python train.py --norm="rmsnorm" --rope_base=1020.0 --rope_fraction=0.5 --extras=["some layers without attention", "local attention windows", "shifted keys", "gated attention", "value residuals", "hashed n-gram embeddings", "a smear gate", "an embedding shortcut", "learned residual scales", "capped logits"] --init="trunc" --beta1=0.95 --grad_clip=1.0 --decay_shape="linear" --batch_tokens=[32768, 65536, 98304] --train_tokens=464800000 --dataset="wikipedia_en"
Each number is 128 + 24 x the weight over its row's rms, rounded and kept within 0 to 255. Layers, rows and columns count from 0. Numbers have three digits each. The size before them is the row's rms in percent of the matrix's.

# layer 8 MLP up, 1280x320, rms 0.0809, rows 394-443, columns 64-127
110:153135148156106120093114078128131158124158096134181144135148079128120109126134121111065140142064159140149103111127108130157112147155119132141144148115081127147160108130131114122146138109133121
104:120109120090076158096118116151112145127136163147121101141138120162114140107121098130117100076157121117133142108127109096092110160115131122134152089067121148134131121122152101153128174157094122
117:148086103112118148136130130128147111138077135128186101138140123103116121158159145143119097082122106137133084121123140117097115140128126139117129111117101139173153087137144118112130123095088078
111:131117121128136104167172117129116088140150140188134157150129121164134123115144118166120145097141110137102124142119144169124154128135113146102136137088121099117127117127139102157103124147099112
099:160130143145121137147120110131155108115100153176161151096110070135185077141088091124076170091115126139111150135097143134123117159133140110127113103096093175149125126107124126151112136136126107
045:157114091141117132158142104126123116096135121149147140132135099120131080115123122128112138122116112099168144116128146123112122150143154144117122158110150136150130104157152121120128131120095073
093:105126163158131083140133181157123151137113092132123105141115136149126136077144137136152166108079105090117102096155144105116135124153112145135097140147130173157125127109172174157129119132117131
097:143117156149093112116188113121166105050106107141120177152132131165111144124130141146096099128102137164131137130141070106141139120148089142147116086125151137129139146140171143153111123108081113
086:155071119117123102075123094144131148151137147133122144118146145135161126146137177122155137140125154081122138132147137132151151171130125114104164136080131171185180103107166190119154127133102122
100:159096138099131119132112125089143096077146159138117102153171095136103090160130129116125117109132178117190125129141142124085114133128142098130124114130134121135111110113113145135138166120142108
101:127112120091160102123192156127149137129124102142173143108113136123148142142136101159136132146167115110128162128168136109114118115100124105097097122100134137099180170108136112129129177115098126
101:144134137141175103099147164133133153145122087123112121137126141114125144130124130119111101118106166157118131093090100094126176131183088132127127118128145135118141161123179115098132120117081108
104:152094128135174116106170178145116121136102132146164146127129109153125146163117163137121138166150166097149141120163111142091133159115094150074115140105140116130131134106141140146125182115106126
100:164145143142111148085148134141132117074144135114117110133126139141129117164093137117098086117182129128140140139096163145131109112139141136092129142120114160131108115148163104154137194143127122
103:111125101145112117085138121135135129111084119123117120108145091142143136139128164154131114129129103088126116090119146120118134119135096096131135066114082116162164126156153143128108145134110088
104:125139127132094095100166140173147121133103102178136168127103125137138126159142145121105135143149147126096156124139120150139163161141138129113167154135128155152116126081114123157119179099142126
100:092167079120155110099113143171135132119126070124129129118138073153144156131106130097147153098135162146098136115134122112111132128102103126106131084137092144123131123136113107157151160125135094
107:146150134143141127031132152149161099140112091145140178155134139154130120094143176125094160126108157119127140105116207130136164102141145131116164129141077132192123158114147093180164121125136113
102:164106146123167161132131148099110113089133133139144073131113158137172122141125137142143114084164111083110096118137125146092106151106161114134081088108150119131135142166145102133123112123144133
103:192129084130105133074171067152111167115145130166178120121122146126157104136086144142147137114134156052123130122104142117150113140117112180109123115111143149138144098114103131136090116167147119
099:126131105162144148142179118114116164118115115131115117144109146161096169171129174150125106145147113104154111110161122116103127146102148134084133128088129149135121103128120120167091125116064127
110:136090139170089132079101128110123129130159109177153146118135147129147097116125146063119098089108151129101106122135127137115124142158122138164168143097139149134108170135115136116103122138122114
122:138140132126115125142139119164184140134154100139112131133094179119132118121128125153106159091133112087103053072142107129146108110155118135117117156090145154130138158178137130127154147108119102
102:114120131119081115168159170136152143132153110144163124118126126113130155170111124138115122138150099149122147104113121101112134171125109101119106046143108141112192099140135126162128131116099093
106:137140110155110109080100128110138141170126158149161143114159111084173064135110127088105119158112131137091138136171128132118098175149137137132126100141148146140131133130135120123100127152103079
133:111122146109129120094165111099144124093117141142124142143139108119130141123148185151097116126171171156105116135152142122128132141149106094134148125149087109125100113117129141130113112124120104
100:112090161138127123129137129151107135126105084135136117136148126141098165149102157128123119155137154101113105135151091154130128135140116162104127146112151126128125129108143158152136163108149131
102:117109092176101118106132111126117120097118097129115111175151069138129115133130150142094082146136113138184169135106154114133147154114137150093115098125101160135144131162160129149155139150112115
099:104133138095128133121120136157149120084146140124162144149139087123134130125094164089162163099142098130101155123179143140096090139141150123083152135097067111127147135123124114160150133161176134
099:145092136128133123115121133132135179093098147156090133152127113085100091148098124143081124134114121131115067090118151152153107141141143106084142124149135145172116093121140137126103150122133111
114:149142155105140121100115154118156158122119131115133135105153147157139108127127121082098126140132136117144138126115123113138108113121097100100128177138139139121152099159139120135168187083091132
105:095157119158135100080154147126120116167152118116158126134137099115097164152161127126149147110119135162163132111120109140154113095115120128138112157080087140153081122135118147141093105088147090
111:134071084129113124125144131132119097106117102117134123132129116107152132140125107137123122099161156101130096108115147133137135146148124163112153062099137125140117147139166141123172128141130093
104:143124145139146174158195092111103112121132148150147119143142126125139132123103103116104128143150097121167127129125143114125090138141171133144109132121106140136112141088109141127185147113114063
098:134150138134142128143150165048123142148133135143177133116191131098153103101145123130147126149127121140123099120117147151085146184151120114089140127113111137144132115094162097123130136127105128
088:136077135126143157151118140155156143104134133133169097150131108104100116113157150123123146139116119150141139122120146146135143138162127129135103167109097111147074061112144107158118153098138147
097:170127138091122082133147128138098089126092122140134133074123120125107080144146139160131162118144130110147141131084129155129144138136105161113126112094140119112083163153164116143120120137149123
108:122114145120146123131202159090151120083137180134173073125113154091143149130135146147127129152128150080172139103104132091105129149159117132151094167134107154153125119177122132139098095053135106
103:139135141146108150099123151156110141110117157153155164119134151098112099129164115119132169117155127106149138084110128097131084152125150127117098130116101153139147089077115133137095136103130085
100:176118151131135174105133130147103136087112135123167133117068154115135080157107091139136165125136131126076123152158093079088102138120167148110121149119130115114150149160143098136141115129146108
044:163117129150133139109152141154155117115135094163142115125130091126099100151124150090077153136145148105144113140135129100108135156127130132042108168050123148122147084162137108153146157120132019
094:148134109140097125179151151121133135160113125158169128120102133119122141091095113149146145122107125145141140140140131142103135130149087118152166152104112124119138111134130091131136151100152125
089:139088176124117129131129137148171117112162107123136124105149119082176174103080088165088133124122102105124073132100161105115108145149128117110117154120125159115111081142104125101094122122156129
104:115085088162113122133124092141151113128124107119140122153110100149104136136070134111116126119124145117137154071181097141119155090118095129106127167132120140103185130122157130161163120114078124
074:143108153137102130138125131135171134096141087135166146150105124134079112088154176160122167130141117151131078133104135118127129135152123162115105117119158129107117144158142053125138130102133142
115:131099048127120120140139141134124124136167138131134098111151112145183124119107148122112120102124120130112109122113116133121113135126110131130168086126100176141110131169109106137081136113118111
095:157108129066127116126143081136140132104138123123105104166193129106186103152104162126115110187174068136168114094119124105148131115151130153056118166160137101153124157121146073143121144137100120
043:169114123169117135125183186136157133131078119171156138118110161104130112182125118115088142111157150090159089101129140130121143140147131129131124127088110136142144080118145133145152155124124070
109:145165129133149133089140145140113129145138136160154151147109100104175143125100147131070131134154165115134176125149099106141163142192132190156103168149123139139126120137134171136138141074111128
108:173135131091165104167157111163158117127131102154181132061105116097148109115113139130073103070108155118087110141103171159094159119136109174117188140128140147116164118123128147128110114156064079
# layer 8 MLP down (transposed), 1280x320, rms 0.0755, rows 394-443, columns 64-127
108:177152161085127120162121141108102127107146129087136094117120106146133100171164129135112126071119133138124091148134129119125139088156115135127107154117151098124152147098153112134141107133123210
102:066125130122112139139087106153143134120114091137090087117114115123111129129105136118157111107162107102104146153153137139070144124110134111100145101127108133118145104170177089150117109128183136
111:108107139105132134158145117151125091108115114103126124129144085127133134152107152136134148154109112164180098130133146095161129130084145132144144157102124135153137140122113099129194086093140140
111:175148135111079132102169110107126130128107124096113127134166128124130144181114122101126136110125131147106130098103142119145169139158158136140113111126113107100141140174141175111134131122101085
103:125145139077165149104125140111148111115154169149124123118171108134116127152128131109101162130133152146127134110110092102137119126159150109166141136160143114111159123127104131145136174138079133
037:174102159131163117112120123151105130111156138135126118125131143144140071152120134155121133181131185117139109082111181142109146078143133143125170144138122143134132125197125122140172158149094142
094:112152135099145109068094108116121130130128140116130137101114143136127120097146128104106151133081103171104141107115142117134148132128130097128145131141147124149100109110123094140097104117147199
099:103124158139123122120078096097129117148079157158140129149122108122134104141100114158124155158136114125155148156140133144146131141116124137156128142090135149125131147105129177121132083120131143
090:127089107148161144145110138098124144124130174178156102116094109127112157180124102111101075147115137132118124176084127161109120114158119136094146171045151131091086114108134095139102140110176203
097:128163137119140135114109162129111127142128178124128134104087159104131177101108141144156135108111119106115149082131130110157136107141122128143114135139150150091140137129117118103109123167137199
100:133075143112133122146120097109117073125138141121134116127101091170129160126115171119114150157125105115097168145138094099129112126157106122112131134126128106072093092101122137137138173131131173
100:138119118117089182136147122142136119125134087106116116136149172141159138117154087110114104142103128136079124092120097105103099111132123092149082128142117133130153154100149132105150084127106117
103:123126148149100091108107156121133093116094134127124125118132110125133126130121107169108158137129105138122149134102131094119165117096104139184131143129131154140150119096119130128122137111101174
100:111117086127111153104192136122128130146148140099123143112110127139157126117153142097118113106136136115119151126117095073164108160135143111142147172122156105123083122132100125130123118168136108
099:132114123128112130126137136153135113141112147129106112083114129151118159104139152147148112196144119106190153156116147149160102126127113112126126133157160136163143120143146134149144134136119184
099:130151145118131141142126131148113116110146128141159107129097149113110122123187124096123142143123127131143163149125101150119181164119114137074145120154159165156089118125153141140122163157142166
102:134103159137105125149102107101108154148091139145086040120129139098139102168134110146142098135145099122130115124180126149100092126114132131140119126066094144123137134146158083154123112160117072
105:107126084141146171109096146089116082101128149125125076116161142117109099129135092141143135130113149125107112111143123133127150139172115095108159109130142132113107124180129157124154069140131127
101:187169127148153117126143124112122131144104115141149156150101150130117131113159142103138136114154186170143065142102139161142147148143112151131137156138116078154120090129142106148066129132130142
104:144163078181107127138113115132124158122141165137116123141088136155112112126129112197099124096103106123127150169165122107153150130127110171155136148150169109108159102106141127140120118145140140
102:110130121130119127135161139149130125085113128120137148065192153116166142129172108109095104072145109115121125121122137118080144073134163131117125097140148133096103137125121164157154135124155196
109:181118163079162165103098150094136159116158126149122121127153085113130145110118137124145116113135170060145128148115133153164115107125115109116108142118150149117145117136099124077102152179159147
116:164102130144134129055107132157145153108116131139118136109066126102155136138137143124101135137114106110095109105143120104123156139136171100131158115113132079080118150095084172168114131187124060
102:133127118127117128169106112147141114115135118128103091121123149132140137154182164096159067132153129134148146161133103129130122118123136139137161121119151105143131120145135117143173162113068113
115:125114122056130157142137095110120119135163115127118099134151130129110116138124122050157116162107113112121168126147116151080124097176132130103128150158104167126124111150120115124127187135134102
112:086095140154112131096118107147121121133112118092129133131146102117138144150150113116174084127167128131148118135139141122127150123147131124148089149144111158078110100143109115107120106142127102
095:099113149145137150101127145144094140138117130154121152143140149130142150111160134083162140183129138118112139134130093117076172140093133161122083147159139174104125127116141154143130127124063149
102:090117104118151113121119102121157106107129106162129084107136143177108113087129097141117135115162072165172148133143163140175157132139153114139161119111142147143152112090148098122162107139098076
100:077182146140169090136127098134127120125119126118171131132098122130113151099129124144120106132177128114116144098142086130125086124101117139110140166115128144131146153148099148118074125096123234
099:102169147159151145136128170163141170057151121130125070083129150147105112075109149117180109120091151119102150134177098136115142140143138191141098093135164131164115129157108111110145135147150135
111:149157144119114108155143104100115067177149163105109145124115114117134130078136118106158107116149078136123145131177108098159132113107106088148116137141096112135112157117097136112164139129127143
103:140134132131128122113141109107151122150160143112144121122167187098145119169126134133160078064118131140118146091132133140122107141153153139115147077136151112113075141129146130095176140157153152
112:145101146153124070143095151148126126103127135152127111064115187160094101116093163130128149149144132141105086119164158123156115137136117108115119126123093125151108132095126132147115112133137038
106:121143147112139160168140123156138080157164088135081079125130140104120123101110147124138081082091174096119145101162126136113122099132087114075175083160146110091108098151120112149120074162118136
100:158142090140147143151124138113145133105138159176134126109162142133123106099121137121162119125117095161081127109105127099157114081102131145080096165134096096099139152133115108111124161128142196
091:119124125117072143126137125113128126132132125102094100132128097123134157134133134144118115147150110104136103134140102119131150149117126105139103098125143134128169124147118123101129150129123240
097:102145148154116106154123166140116065136106146161118151122155114140089098077132126126137127114113126164149110128133142119121087102128157102146134091137114093158092113119144162091102087131184148
108:102118126162126156135116096100120093152104164115157145103159166135103155105152165109082143136143139066138114124126091146177135127109159091155143128130139135141134117144137113147153132112181123
104:101116146110176155176136095143112088124140136123123128131160107160152121059134169106138103100121144103160135136132154134104128125136140115177136105150124133127151122121125119087123122129159081
105:138102055112138135113147112153105125153141107118197092110149132107151155156098129142159148136107105083125164165131119102094085074094119083111144088152100115126124119134079127122138130118087101
039:104166138120105163122129106118090107132147128121136128109119143113122157129138132164143157162173149107115159147079142137138130131120137147127130125118156140106107106158147129110099110131133116
095:134098151115141112137090126140148147092130115106083102125114100076121088136135169107093119142135113085112104121104152123147125146149117148126105103182139134129111130180151146100126137127107174
093:102158108120126139134129103117149101130114148142154106145182153161110127122146114157121119108125135162137119155160167150163133083148162139139130115110129128122092157090160153123167125118133169
103:142089175156081139103142147116137149122097171134158105108131086123121100142118160123156102165173112108091143141106112095151131097127099123121125145176117116105139141091144146136143066119133203
081:131109135128176131155139131103143144150126132119153097114104103114136128141136079152134122154099161124175148125137144134113156142086115117095157131125146141108157160148096137125095119148115249
113:108174102142088108108101180125117102093168137117100097094137132113137129113107159163113129132117124190114126147162106119120117096092133125114153067132122107121148137121139087147115128131158083
094:117124160139106076144161153138083110122127165127169136096113167126129139159095140128127145121109132104111117114165156175108121143154115167150144098099108136084151109114114144137118146061129150
036:136138183105121125142146125120130120168158133147144118106134134138147150095110147166100119175167106156131142145149162127100111127146125157139100115161138139153181098178128092114125096144124124
111:096145126086158142130159123129129110154138130086125123175119082121127120098118145107103156126113094111173171086131142134132149115161104105140158159169134172104182141109097127150119177135140164
106:095119108146102110060128106122136149111152112130088125136111107129113146160121166116094069122120127139097144152140205100148112192115139160137148145111138144114136156115144148074141127160161146